Each number is 128 + 32 x the weight over its row's rms, rounded and kept within 0 to 255. Layers, rows and columns count from 0. Numbers have three digits each. The size before them is the row's rms in percent of the matrix's.

# o: layer 3 attention output (transposed), 128x128, rms 0.114, rows 9-43,72-106, columns 0-127
# v: layer 3 attention value, 64x128, rms 0.106, rows 9-43, columns 0-127
o72 118:080177108101054106149108076053140162179134131151109160108188127112170124116126134138157132197157102134123098119154138088144107141123100159124102137121144152155164139175114074136072098070119169150138102143107123087132147127091095128107137119151151062139120070134155103169098080211145113105142154069152136165072146125110136151157045116135102142130141194084180078070141150152130124109118
v9 088:162117122153166134133145127055146097146122182145152116150169127144155099073181115130158129045163108109171100093149189123116120125075100133116151105098184161112161128051194137186094134107085152133117122081098098107133111158095141103083143126132054199152128123174092148071139097098167158095135098086133096111179146106084123119129085100150165189085144134088124150164117119118119138123169
o9 083:131104189115112074109105075180077126103128177132146064127149149111000058033127166158111107131102122189096136149129140173126186110150132116123120102146140097117125141145138099152122131125111148117164148171088152147126152118130127091170148149167130076119168138106074171111137169151139129103116173152096139166124105188171153135149124129100115072115144153075105130111113147107127103205113
o73 102:158110085212122081131154152115161083128098089117093088120155162154132160111126111094134127111111119086111150146149101159142124137122131097084124128135103115173123151061110182097179152111124162149057072109096109111097113134069139085098124162154111134123142143132155122149128179137152152180133129126111124054191123169165183094087141151114095153068166105213138187149054115121119116057122
v10 098:103160088131143117093125117088123129140135139166169182140168153139112082118148168140139140098156137153094136119136142107152233091137093153148139187203080157127115157164128138094139126115131062162087148096153112073169124139231109117133105162128161126133109148129119109162144120163058134184113190112124114139142096150165122073106105183146123072160134143169132112091126160060185165119161
o10 086:122134115122107185094092121095158134073120056114105113126109107090132103116088130142062131103084099168112130088147088166213088078124110135205078172128142117161083130128122131109126133096092118082174110134167142146112145080127151098073075135174112125134144113153171116091119088156115135193142061094118126147068050154151152109133113127170120146094122111126206168101135120164103160106103
o74 108:168160060076117139051136142151115187103108114141116142129112212174133113124122088098111112156120159131190090150061134084083115161128172071159137113153117141142126129159182130149134153116128143127108130179192213118146103116123087165150085146129113147089140077128156125161195129050142134065121109122126109143157159167146094167142119116131161147070152115142084112124198113128169117128153
v11 093:179140112112164116038176150168173123164129197154130189137151109193099108095176124149124113056128191140052135174127117164139152126061133148130147104122140132154092166121127156173114133168085096102077136122159136102150108152089094123128212098146151098171147111081116161158144099123138082123138108135124095196126129106130159130111124125116134110120069109085101146128114131147179168200132
o11 095:112108177111104130169109125169127111140110123182127080146095129110102105181085123110141107183096148121135051124096067132167075127165169103210114186118110115104105112123155124062089127145148172122152160134127137128100115156104199147171146167086132150152164128165134087126079135051138155143118115149056122175117100157129147076145146099197119096127156107163114122153168051132118094131081
o75 103:128159131075095142107119167085115147139049155145112156126176134132091087160152100132082159134061160122137127161111148131106189125094140156180118100099087139160157178121151143182171144178113103139046146092099162108076133159120099071063091173066126093131196085064136140120167104129139086107137112161187102096173149126136107130104107165111095153095133113138086147103158157116098103132134
v12 101:119154083135157130110088162122151107184124154115096151133110075157088090100112125119154102181146183078105096125142096154130125088125084133130106147154155161122088100075157115123145069140129155107082089081089187144059155199141134138085108138113111109127166167171103154161110076107165128109147122044096100143135177138094133100129091146120155100090089213163121092077154105071080128113101
o12 094:125057124153117134142090082129119125120153127179122125110135149122119140067145098147174139103165166046144142158166098130140094144068076107180155088128085113148167100118116075148111088125081199128186173136164141131164074102100117153098129196140124121104151099151105106170190104150098136102124136119171133166068115097107095127164088092124091154188087148123130103129118175170173168192132
o76 110:136123131141125096121066129142112112155128076127125082196198177117164165219141113124129127124152173166115108139209123128119147170118183167110152114061118109179165172104128182159150141077156064154130184128139078085143141142102120088134090156148179140124113146152087124120154128161117119125127134150170095086150151219111117151082136076171150139122156115136112159154157092129080088107131
v13 110:161202156114122166205075089139152159179147143126164106095164179107148177153179082146174073118158143108175150112109128145118106148141098108117112141163121123159158077126109097102137097110220142107148152101144125078093146143128096139148141144075147169139133129068163135185145130101147163102157141149118132156175064135098094178100103104171154167153187109170155129124195168122165123159113
o13 090:167070115114119113123177074122110144068061107077147159111144166094145164164123084066103135161117142143198166142067146038128120095124146136156092098129162163137089114162110126116098136143148139101120123135150108115124151124165069110132132117041181173137165078147083134134098100111167142094137084090114139132116090118103114104117130110180198135158137196131116166194116085132115126085108
o77 117:107124106125088149104096129173194100142157135070087177158092120092204164080104192157152088148158148070069112125110144174153169142120120131097149151123053129106096169142144094101146132148106113175205061123117098157139136137131141106156196138158121181124115093158134162099109158150168162145109172093127119161107095144153181111165121123108105122176082183127127128082124151121114189136095
v14 095:141128063093070073162155119143158110133087105073093161098106117082115072103111115162184141141094114120056095131157114121124060119089141124107115124100121160123097140142170138111162133158161135185135174148117144219117177106123095147129131105123102115095139042205172176086148081163144171134189117107146142140157174108107145163087076132166113149132097149091133156172133107120110137120099
o14 091:177108130160169104190145168141124118169164135139135084139120119148099135126107119145102099148143109098125148103140103164175152113141077147045072144127142135144151127061116136190114104131133148140077176134119140108069115087081144117126120148128185080072145118016140143138112167141118139142141187120154152143165130057148130087086141166132113092073121090120064113104087064080185120138136
o78 103:073167140118152134118102133143075089106127157155145090137191112096125142166196082149134108117138142167091090140172127129130133155096127140110121111151118115090141139138110164145120131116096161121132136106135091127170118158087123066032092057182108152156100154174054096112128133115131078167139116155188139081115122138071107133096101044211166109114124134136189095169169109152079129112120
v15 099:192105144146156029141201162107160060051148185145130071136123141173146154073097057171214114107133102097153123074107203136048147142144143119091137162119185119148088164129119123157130070169142115116141100096123128135127136155089101128104109156153094137136137155123129175122121066127109109128130134158128123120134159159079155145117155131139072116150141126093116143121174118108110135143135
o15 081:145107214135140165079126149106144130111127094128175111113110142125057110173097139144069149108070166180141123194141078128104111099086060116123095072134152134153104145080141120127120092142077120092161138170177135152129115067117128135145127119083155152094083126108172112086171110104075131086141081167112169198112129083087133084107091139137153099116096126084149131158105176130162089173084
o79 110:159166158147070116134090159166149096160103071109094113096203109133157114098109139101106121151094125065137088133151135126172138077104098172174117118113118098162160103113114150084114124102108199186125124155065118103113183176106187154116072120197094139147094197128161094173047162145139143197102145137170134125139099094098198127121116143124111121067148130122135136144113099138136132132146
v16 100:110068132108147142127106128125124095187143153129132153162083071110112112115172120095123082111130068141181116103196147082126091125080098119183112116098095135126100194168159068110132157143164049114116167126137087104091163129131082144124171118125168135155107162152095144094132119138133202193134141094112075076169133195088167133142106104120171072115115173107160154109160107139097118182145
o16 087:154119161101127125119124143159110171132188120128146136155225159150141202121129154123095081096134152123154168133165081112089098115138079129130185156149116144096099125121120097147190094074142164122084118092161116147164154115185092132135087138176072103146175112079104173155137086197150091135082156131149134128160089102189104172155125082106134087072100146121106113113130221136127120109103
o80 114:100107064159135106098140115134090166171141176160092143095144165164120100145177102074158159137142188163110170115148127173167188148143195133097088083120055111168079046080155095092121093137116162112155142148139139090139115110089116122118138139164114136123144104164109160124185134090151128137114130148103124150136165155177120095085112121130100172161132123209179128156135159177131092119208
v17 100:097151109142156089138122157082133111163114067135183144124150113058122164128155148037173131185119092178108102126148116145173107114140087112145125154080162120129119083116170122067099130174172184194133049115121074105110137128121125113150099165124098186146187146104165124156088136114103061133152181183129098155159122120152126112141105198124126131065121168123102118126115126113128085085112
o17 092:080079116106144124168210089195130169107131178130129161154132086107076156110094133099132141084159141149135095122131135167126063138096155109163107123164143103135173120135184132133088145208175156120141150216122124143156138154150131145133112125160114170164102144165119118114226140150092127135137127134100096123099065138124150136174156145161142149185117174127164127199173058142113157157129
o81 101:123140152101129138163116114116153140092184089132129063119135136163165136117118215154136147141194159171106165137140091118126152181148071128078141122127147105163167174146051147157114141055128109142115119146162140129157135120140090098142169115152095106097086136167107108176126109164113170084130107102097111116078106038170123156101078032166167129142093184173140168135130138111162155115117
v18 099:133209125127117157150127155085174174159094102112122137115106049111128153138120177091122089121146091164108113162166069145168176087145153140133130152144102120143114162139065076100097110173142141112097157168137172072128170163087098147122114060103139085076112159126149075224146136142130187142125136126145124144153098135143122187161165059150133135163178142158145142125153145154152172137074
o18 091:132133105082134090143163096183074137164103153127165136124170132130141149166133068120138122138151141082201137069150148120154119192130193120147149136155111130153138148095110133165138210110123183166065081119160055135179164126129114078132113130083073175177139107125124121138110099148142090108126150117145165118051078108130112170124160088104179105105098120148061127146165111089093111090166
o82 106:062118111127126146066119073159109140096151116165147187129126143091182108102128173142158087125149143151147093154104168140114145105096113191095169133078077086105149119145141135085145057126125115102129188168172099146144148104105124176165148176101147192141133140089105156086220101097115183139188160149120155149112107143159091176160119087118142059144086174109123106145169150100103123133151
v19 101:161093106147126150131085078100123165068156157131121081131146064144116139133150096146123166163133112105117125182146149200083111161060138132118139118154206105103066084175134153133104150113112176134121076124148133161158096213135086118129126141123082158143033154157140102110122166106142151106126118155082126133130186158174115130168179156095099176193151151074110123124087109107124100099142
o19 092:161168149146100142151017147126194104194138197157124160077110136154141145144140112128159167124153194134142124083197160114098136151068159123062152104164094122103097159094203095125139054167127146146114106111091142153092129136178171134137177093059124104143137129123114115096117150081105110139119130117171146120124109165161167153179117136142119125147123157094151124166133153106138126191093
o83 104:162102101113160117166101156156103125108176063092154108124081126135103096095091149123144126123114151063160127148123106145126092140124147128156128192095142123130113125128125168108178164103156136100090174108105081111130122081133122082114040141169143122150091134144095116146069157167145159165146143132089151121185135128106100099191200114093131146108155132133094255099096070138074157100172
v20 113:184113195102154150133117145198136098161162059158143102158120074124146141179119051111102142114113126116086118126123134092085103136118159126128138147065171141116168171202156157122140130127092158140092119125133103168147164160127093123162110190146146088109167095143123155092120167093058109137115100156154117102164080108101107137131109080080147125121158092097072098159112142198047148158092
o20 088:096176107115087098137043124149142117152136157137152151122151197129149125132121110110155124091069182146155068162026146012123138106089148164146104115177068130109134147145130130086162165150150130113130138183098103099094162148135137135059142091077105072110124125122054127155111148075138123143148140164140120098133148175132074114109138152174107100118148146106116141176155099121114130099139
o84 124:140152156122128129110052101127167138113119130167127162139186062153102103134177141123093186171145095134134183132185114166137123148186088127176111091097144055116095099124123139081097068137130173148123162037105112153123144128133114115121107097078104053138123134073167094175111135156132140151127072128159157134101119109168195052114141118136124120180119105185149079111096123117161134117146
v21 116:139119135127135074104146175122142171116099142105108120174100085084114134130073111102145151099104186112109135115116150177162121091086144095128118121124118149137105089142201152100134216197104114177097126140139115191074080112166217143128124110093182108110169189174114182101101134126118093129117122131139095133135178171160178097097129195101129175110082144141148107063092087131133136139140
o21 108:076157162103115173165089105131185101117139085126063092080129093116138164143156104165118078135157173107092105154173144178083132125084074106126093121105150133125142061099134120092129068087153169167138163077153159079138143170112126134087134154117132110101109117129181106142191152073102085150069158117141099108095180098072135136142081100082119151131136089185096154148128077171143168132141
o85 113:165135124134131123126122135092134181155122171126142106081155149187089132185091114138079168149170188130161160105159099108104145170150153155079117132114138172145182185083113171202144153099132108140170169094107170141133037153135150114129120101162124083100130175119093099145137089189124139123164114142122127082121129126046069108117103100189154177115162065133152125110126107110080083120159
v22 090:164199130165067128183143135154083150158217139085123161143139070141115132134124133062165125155147187100175110130107144133129135104174122135119068198120161145097054203104187139137135058132139098099085089113128170171135107183098131116144144102096131162149159143127123169085158109103098119123117132139102117129172133113173092114106142150198099091111102141094157158132098109113097125137084
o22 083:180071107219115160114148167127096102159098132132114163152121099145149050123174152181155148136115175105114103074124116123141122134158169070129117105117102115144101115056158117095108076184110154115101150117195099142107131145140171121165149162095117132116162140128100129080149129091090140118104145111144148163118135129110111153140185159089058122205055158124093157117131063185146096150085
o86 100:125136097114126116117108133151147130165105146087086096135209094159112171093171153104079220143181174135152099175202145095122129172090146169072175085092137119140145120149121157159113122106132106133095161135055119073119156123086155080112146165115138113152106114147088116146143175166145135139136141130131164181078086152076158098110110079121109148042138113140105080140140195115096104135136
v23 095:136149134095128117115104091099092128122139152161154116139091106160168132121121153106076167088128194092135067088140120110127155116111159114129098177135068104081084060201194172094134096101107023103180136105137146091074112134172111109126099153109143095101131153141157149121044113124131168149142126166151089144102132092093175162154165110149101106173108128126114187161140099097146186119108
o23 093:145164147178170122102066098172142106130169102139101156075155109148114149127155151154117128136153120165184109120134171116051161088082061085066171112209113169115081127116147127082083116112108125109112089099116203132142145113192061142121166151123129103115186095107162162152115140056114126071122096103188132083119110186133131156126099123076131123152151122146126173130138137099122154117142
o87 106:094152069117061098105089141074067160136154108156112141090153160116172148083158116163132081147205113123093073114123117092172128110166109092132114115137142173141116097127107144107078126079085127166171163183124117088155101118066139148125098159092129088124090109116104115212076120162121115144142115099161164118167172196101077142117095087176140131109163118100144096154151069147144110096167
v24 110:129101132170152158127120140138137084093127161074115118118121167135102114106103117147122207147170149121090137099104118181150102068151148082150068131124140089118099148090045076165147137128134138096105159085082188148091077172150087120124122095138048076130102111087155104072080152131173127164127113087101149118112138151133149148151127081097091067140031093145176091121142133119139143137100
o24 091:166126141154137129090084104082201111132145117148097115089098108120150125110164102156172155158135120155153077111175068179115143125128060140100144130108130121158172101149120146104097091135110112182142093078171176147161130056121114187087100169159060127080149123109155107184048114149122149120118114143187162112097125161118097151127113073095069204120147120086156063156110117113119123115134
o88 121:111084139102111105233168185110134104158094107147136143141125115105135138123102127171127090118070112195124158172167160183137139052082199113097116118153135167098135107165135090125107078197124104120112113144138130128160108140146141121156132098066158158150152156102127129136111123118135070108095190169135112152094144176058086139109143123181101113123136059136107180153182171178107129136142
v25 098:125142098112056128088113136161085154139133123166106186110116119161098091134148155155130165074064147167163132134146103152093048167113146119143137117113085104159123086079107177157148131155169123185143113159087143127071101153179155124091127105177140116128134106111154156125117163158157169141128124147149075172172079093163007115127172071115185161085101108161115164133122145129127118113112
o25 084:118138121219142124118176127139144134119137100142166167134122167175157112125107103149166146195095080138184114181105093162146123164166153118115163194127175143126153122102119118092143090154141126131147198101098116158094103165114077117108140157158122150185121091111139109103114126153102206075091102001109061119097120094106122110076095120134125117150102097163137127146118102095134128139068
o89 108:086089159094112135156194104099106108087135116129143147154118168133096184169149160188107103109123136212099118132087139057131103132182132114117150183140167127096159165150145127142137069166105157105191102092078084131127088125090093085142136081087149141143181084104090131059110125149151112127128120157188150100113188135125092106138123130165120149139152152096172130075102213126129136076131
v26 089:098111139139105068099180137115171134119154117120070116178138113086071154129191114119149130126107110087146116119103116143166103160114141136129152104097137184144126150165167100142121151152085125114158161166158126168144190119150074130172152130192149144122125138125127149118141197101131069155132138101096146056132152019116164109151120074054193074145128104146098121207092121135079130129129
o26 078:102082156104177058128079148165203158171060163117103146108114099160133162138108119122116178140110170089090098162090133117125133076090172165077110128098107076065080100081145151165133124116158107132070132138116129086124144118110117166158166113132127118094128111146163127157128110124111115208139138137143129163150189104168132104170145121168057086088112097083139032131145117135157152153131
o90 097:091132201118161191115133091152054087112134165146116164158210133155116117172164146133144184168135104111165172101182116212135154127141149131067146116159172117172084104116131128103114161141146101091097152138139097131107130112128125105099128133079158061179095112080091121152169137123114136151092082129134182164078125113184116137137094181125112131181127097142151117163048141105110100138105
v27 100:141130112149123109157130102098120157116111101164109174109154174111169152122119144083121138145097133185073148098163127110161159128047116115140137069086122075096066103152153121191129122173111128132092197142111085125157137056080155108076103148137125128171123122120047093123148126106158136090111151168126176122102164158138074116121111137179152122099095139178126152152046153149141181069185
o27 093:129173108073124141156146109118067133117108193043138113164128092082103115117126161112163094130100113119142239133145174140172168129137153156130078127156126092147127163171126112160159152127136104169162123157127103107080168177102122115137128086151152138156120121128099163097102134150102133101165144163049121130132083121161090146059200145132163120128112177179097132103215096103100086124135
o91 107:107108059139146171156221190083090154145136112152114096135089102083146094175152112143095135098101119155213131165146117102104121134158161070102134117127164173149123136061120155131144168108176124086095134102163148160131100111118126068138084157068056144083152186118134096133124127117155117125168150100110088123162128047098125179084095136095097107118143149122072126143123116088116090142136
v28 087:105124070092159161155147153146176061146149170088125125100205069109092081149169113150142122124154152147119138106127116105112129145125193123150107095119127159047107171119082090123081148094158065134183134126110084143145177110149139146099156118172117115139082092165191159084110158161141125190142098094098114143142110150116141159206154183165140096112148149198138120076146138096091127140151
o28 081:170165140105122133067162135111152121178146086130171142136120156151160148137108079109115162107151142074136104124139071152126128165159150131095209195080133135095109121107148140093139148097142142142072226107111120143066138117104163144114098135192073148111148099139114105168110149117145152194166098087115094111100115099100150083164109114110115071115129179122150037075098156121187115145110
o92 099:105150107118143099146126140165108123109123083139158122095085138119125111134105113123161159147098156151136200101162056122165133094117190100170098081122124085122094088116108094132144059144089120106129128158149145122211180114139101154115112104115133159172138067163190144084157122094136140170129141144164093178172166177188074075140102163170140174153083126136139169160169190175096177138122
v29 104:132201162181085106119080131038110152121147035169160116083133077151164124116097169109117127150168092168140094148171107136120128162153136085142068092181121133170108154118129081100079101164120089126129144159130150089166129150129123167157119091122163088139139070134116088140146096160116182161140156172117143098143098077131120156159160158081069099178184126113129109132162113104162161147152
o29 092:159122159147099145136176145167122115140116175134125127118151116140127083127089177155165099181118101094141089114135175180169117165175163175122108165125145072132125128120166105194147145137115205117103131073125132091137114101161184074180126132149108142121128171121106147085039149149112116155060124092144164168150076169116110072158162146129101128068134138177106130133182182077129061128140
o93 111:095126107065181156108104126180142127082170074150105147098114129106148141078151135131190135124152123126113058135046186087175152124085079143109147125122128134119135071150133110069119123066101144126094103191153114134105141065087123181099140160116151170118121153125152072151186132145093199113128109148114175146129136106078099132148086115113109047083114161082128099163149119143149120125163
v30 088:117087166208140166121186076060105167128157098171117168163141101152098143170141155130141130127096087125172135140034091120083100132135151151135140158123159077195136094137112126143111137118080154084123085145149185113106156131174136119074120123107176070139096212108104114188133192114171114116096133136145132110101046074139168149115117138133135144114100116103155125109119158140151147092117
o30 086:144108090125132065144104128133068151150126174131117097116143160147186128098142163138148125145182160151159230158167135117183103157117189185181153113131084147163137172182149123136182102093136140089162103160172103170144145123171127163155076146132084129142111124138101123094121054147135139072138074149178122120100095127131122195183177083165138134175104132149191158129137135157123114116115
o94 097:082092173138061145137199092100119113107126151089129176114117151167136096136102183136119181106109097111183104076100124166129126122171096154097186156099130152093115121118132091132103116133185101119197167124110097123092111117155086116205162167117138128163192125085114155141096113191097132128112107133121165144108201112158131153129156193066192138149139157092144096107063101118106158119105
v31 100:091143094097163170151109124071191187081061128145103088134121144110125130087091117151121145126158119196132159150123137082110184099063090116114141159141130181078071134066137123133141079136187119103146091131177113095140174166112121143169153111156165103206116128167093112152139144124108162161121066175110143109161149188161118134114148107108159116172136174085106114117113164088158107090172
o31 094:063107122148135113153100117130175111161137120125114105063137129141097132164066125162119152097091146116140069132168090177115142206192199106077133165112155115106167193130099113134154057165128155104118149126167098129161121138136168158149109164071118100141129081169162103112076125127108179131143097127144114142127138122038157077138094117160115055132118105111116134083179134110128058129090
o95 110:217148080120121106060105131172102176108174074159095152165113124126131112151135140133133056172101195115147133158102110130135118119113176116185132137139104104158119068061098174093158152050150134101114112122124154098127169113141133132106148176162126118106125136154120116106202109092111143127140153203116160093215083092141147156111134129105106181081123143163108137178164109114095137168134
v32 088:082107118160147107116202133073117091166161122121089077174076108080131162154168154118127148162099118094073131115066076138168130069102127102137122216142152124099115154116121150223167060132160149169111168134124144157104091153132175116173107100164143074125128109151125112132101188121132121154109100123169137061101108086113117182125111159099168159106139157164195118134108108116111121118126
o32 085:108082115143146115149116105169174100142141161081112086131107138170172132113157086141120158131185104100191048154081119156086168170133134152107180127151147135159154163113140143076177189142065203137129143183139113139119167101098102194137110125082107125053133157130119106081060129177110119155168105075174144111085162159127127131146104118112103102136126138153099101087119054135142116151143
o96 096:141116141152084095071196133156110074106147153121149142166137138160142128129144183150097113170087147185128188146166136158133122111098152127099122051193153129113136125112096129136085062132143118136200160137108143108058085118140155127195173117111164070117124179067107104155157147130133104124102115121124108159052163112097093183037151132168188129141123090138141116109137116115146108122101
v33 099:127107165117131096151093091109119155135175155131168067154108087094112103110110167196105139144114123161148124167101135087161186131132125131122102199138135100163112160158086173184116076070140164191073185076119159135164153098147110128132150132164155151102177192169106122176147117106109145068137166135116133159116116141076100150125167178146154164096191082057142130159103092172138124126120
o33 087:122181152107104117135159159158114080103142136155166147141102140112122174109131122146097127136110129090086134058159115117125126109142181201144120173125087113130103167090168100085112122153076131180108144213129106148108106199114073158168137167101124146115134161064104110080109091061131108165109145135082124169086087097193159146121140101199200104160145130138173139087123127128070143149121
o97 114:129113079119082170047046132165157149157130144138160170083193137094133093125130139154121131174085055083155062110078134140107133129090137091147091132126153108117187166175161120092141151099166088092108138124116142120096126104116180113182106120087171071133119120142172111120139180121140149074150074114100102174139169107139184175163122142088126100110092126119076124059126130118147133123112
v34 098:077136071178110109097138165039132073171151107062152135063168169103154127126157094170117149187120097175090147139153123164128081120108088102121187112164191099168131166106057088132114163115112183100119125146115157111132122142168149127169144120160097118141064130124120101153149173168128133151110123200137169118097143111148105113144127186060134166160125115143139127088102154163088124121161
o34 086:122130156078121126193142155171113160124103159093117111157117138144169146108078104048194131139103119125145086154096117151196091172195176177126134174137140093148136167153150116150151208117126180124148092151105090179158159133126218126169116149152107155107135171133121090090065097184094164185132127143110155140146106131125167120127174121188077143102112108148154091131132111102111098150152
o98 109:116095151063176127188217129122137123058143112099134101139095126145107101163079161112121128117032108134151170140111157144109059121044102133160089166116139142125098106100137091127136090157145140101135078109192148144117108077205158152135128113148141225123143134126163132112121138109117154125124120121105083121110105090095112102199173168094162113116113138101122152092079145160162152120137
v35 104:106155124096192121100129055156167136142118115155108148147133129114129145126152149123126116095117096118135140153098152110086165093138095093136162091143159153095135127181109064121166107137097126139077095153139088153158123188057090124160134127141170113087140110130119093117152067139187076077171163028128144162158160106115085095103039133145155136114128141120138056164089166154186157172099
o35 082:104097140073082144109137137152135104100112117109160133147127101116089092126133101069101110145110117089068160182118125078179152086194075142235075122156177103167137098129084173126085139123166071151120159154149161133073127075109141117124105116132130113139118089096168141125099132178132102170085112185075111207126143134120134135127139140175174179068159186166129135121131121142104118111119
o99 120:186152190188146168104115149172205129114080156178151127195127095069200133140129113163103117125124148086143147152114129147124138159140178159076122083090110160118140119164149102155165188128183118119073187135168126103085188152141094110114084115113149077116154115082109130119150143067133088075159122082138132131118135104193116121100145153159145096134143139175084128077165109111125094126096
v36 092:139114077144142133169118098123136206145154081217120095112167188161167102117093152125069104165099123158163123137131137079139105193095145117108170135163157172147126075090141145136086074120103183130176130106098050138212131077166210096151100089145136148167111119162127150083143100113130174089151150171144095115107141137119127127186139135149125123117156140088115143150137143115121158169140
o36 089:147130114150120093141166131153090087211138151137113124137136135126101081083132133154171069142095046102091196115163145147155177184160179163131162123187162101094136148117164109137147095135114113131154172159077131166087116193129133121176093122108170151112134113144099122138106118139136140145166161085104112172147104135132104105135177170142130162095155199124129173089193175070078095090164
o100 103:125127111085175153092069178125167146073146116067098099112098109111094127134109094120150123117157097094162050112110130116112139115140107075170086142115204096197113158137085180115146190063103142121081038131120106086128175113104089159075115152127122087114119146144160080132105167172108157108131106148097122137189095131140133130125115143063126121095113136091111160133096109092168143116070
v37 108:138138139186062090188069150097141131115128135147152088122170109102137094124127081132074183151143142212099100129158125073122117084161155154127083165104152140122151125199128133153114100120130091168132172128138160111121139085153107137131124172167128133101135182113116159067132078101138122148139108155128134069187152147111126126105149184139060185117181088102114200144093135125064097071108
o37 090:157164152138141145132131124167145129120122172134130198118154145117141137091115153167149161094112191097145119076183152159142141147135101146065165197157084099086135185129120100111111151056096139128103161171151118077137053161131110095157148156145158074142085144074122155144153135122132116105044162161124109082148111139154110114072198130091128070078154129141191109111106166094086153137153
o101 110:132189106091110151135061102128106092162117082117153116060146125095129104127169120139105119179109074074151043111123104119132108163146091093121118108136147144081104136123089135042119114082098132118166135145158137156197109072110172119131098115100094114127089090196154096194111131144149152175147076128103163145084083108109173126156179074106136097090161132157129103169109112151170134085151
v38 088:120096134069144145144094139120088157104161115173158117122104125140131145166134153109186165153142157124119145161089085146107161128106171160148071114186114089170160074107123098192125122125099122193139120127147140165169113044193109109103157175140112153128183116126158121209110109133097142185151065107156084157078146055127133110138051166117067123147095142171163091128157136123133132127141
o38 074:091179100080118155143113089088103125119157137125091123117108119159113154170117105130142175142119113151140103134112112108083043057040082133089121104083150141166142072129127091089130142134144104125132123120109144105180126124111124157104134167135160129128131122174100117171173155146123113143140157080213188104133134163207101084137052169171115144212167157127102099147115147157108142134192
o102 102:147155142120135076123082142127151126117080104079195165126041179085087118084136190119123158103107134141100131135108154108148194149145130111109087133202166132084144154194159100167109185126125109152149096145173092163134092129137081119112134164159080121122175141145141143116120145131116111090144079169120117167146179071114063184092137137132188097129078088100154132108097118100110177153094
v39 109:120167103164041146164140128129167180189166170153077163095163126148157055148145123132176109103105145146124094111108124130084099126146173167117156148153127129187160067126142178035126155102073142153103053141114156155147126127105173158132149180093148134123093201102164164138122142150118085112152130124169125136134103123109203134136127120152133140126133117105133117115166036093110102151129
o39 088:154108139169161074102124128137135160165082155139142052180171127161109088051101153112137185189147169132139202158123105127189176126205150142151159136140106131165115147162132123131163092073124117089174173208156134120110111107136128112099080154142157161124153116097119149133143116125131128095190147141113105128106105133125146169189175134143118176128101089156205166144107166186119140121143
o103 122:108164161081118173122043112055129131131120179058164148090152152131155163148139139101156158123197100054120093109173113100099071160102077164145148157129136102103145153151124174163132118087102161168140136137121109114157155123118081124098121111188099117149109093144165141147111076199103122179137075123192126137124106147099117097194141106100108168118154179088143127094120082130094161098105
v40 101:137155069147122159126150100154085136187156102146093133122138179085125087068129078151101092145073092090221157118158164153101113142125117114128099137092151128154132145143138098172135165118150141128072146104096128136142096132181091110165124146126141157163136141134110095077123141144102067178128050197125125169137106167179123183171090116144172129090111134173118107105151135159094117177034
o40 074:127157130148178151126106184115141136143167118119090095162143138150154138137138138107167125083074099163101130156138043123127104059180094108092150134138131126127149149151112173101116179099139119189156157197076099183083115059130084094138098076113106102097108155118063076182156178109096131154131134119118174105136134118176159130136117136103152177056083134064163115179119172140129139102140
o104 115:140076164081142134170130169154211162104114200068087128104159093139111166138092151138074184157172106163165120118171146155104146190113193114127125138136132112150101170139124136150106073123124138063089054070150091121112141142150109138134131165149125142123136119138166117118121138107149126116107168162147116172122099104127124070135190110095107174168092192152146147081050152097135144110179
v41 099:132092184072148141162100068154107153123106095176163099159084127124083133131110187110104132106167104140156117127058113076108165151131165159132113164151064121111144086130171110108178103057156112201113145103138136085142158140064128106124140133124103147107163135131118103114099082140134114145094172118130141174127021085089050108131148139157131133124178160110112125149089164064127152141088
o41 085:086085113123120112091184107109113116135141133114159180098140123126088172118140154153065164079181115146122196126181112171077141077117058104095156089110157157130146128122072162141076121141130095146132132115157152109160121099116062130103118127197123084127130073136092195144194097117143128145125111151145088059126148105139129118152101187080170124199134174121109145154102166188145133128167
o105 110:173078109172098125047029127144139145132137109170144129135109159097153134066163136181125070111171101140117143115038103091156103107129164081123155113136132117123147168178117119115091175085157124125105146149075115124096138105125074096168111148115145079148097119123112108156088146090134151098120096093134151203108160149217156168082094131126147111124124170157129071141189116105136115137112
v42 095:149195108158109087203087115115075135130124111158070188132121148111159073077159148121145088153154111133157136090112112085154130161201127056113088121152119091112157112114123103124156169147117123070130106129121119128096150179116095186118134092071092132148199121166144187109137066137119119126158159166130153111150147134101129146150106135118146058114176206147122128137122091042160109120140
o42 100:156127145161122110086233132086136152110096116106100128154184168107123125121137162129117156103071167121136226147214123158138161127107082153132089126132109133175121126084094109151163126101147142123180119144167107119190098097121196101105074079157147095123130124112091111146213135148116115085167134152136141126098131075107134144108100172153149150172068110182144147097156185114098124136112
o106 100:103099080092131194125113155130125111117136149115080071193164125079170172125149077130192140063175158120124080107184125085150162160093145132132182137153130177154121102128077149124175107064149140144148112163164087159127152157095142130093118116101183161158096140178158141110222089122099175199122130137133133145095087137136142171108135093184112127139142121136076121130147091087158121121103
v43 096:158128081176115158126155119137134149144105117186088058150118076142161108135196134124169119138151092123168116111088148113129115147059163134099181122089039090118128102096128125126129109107154116073128173137097200201066148146127115176154113136155085093152125183113123127097125157131145161128138102137158120176155121101039046065096153099148131168138100130149139136128102098115084142109104
o43 096:116133182150170101183144085131112125112122168116174092101141157158135179168101165152133152138194234098127193160106137132103171114166136137084146084097096106105120153125071127138163104162132149107095121124174145148116118153129129172106175163129135119080121102119116154136164105105099171044106165077121075119086134090117095142056097055132168111155116142159089131134163085110139101171137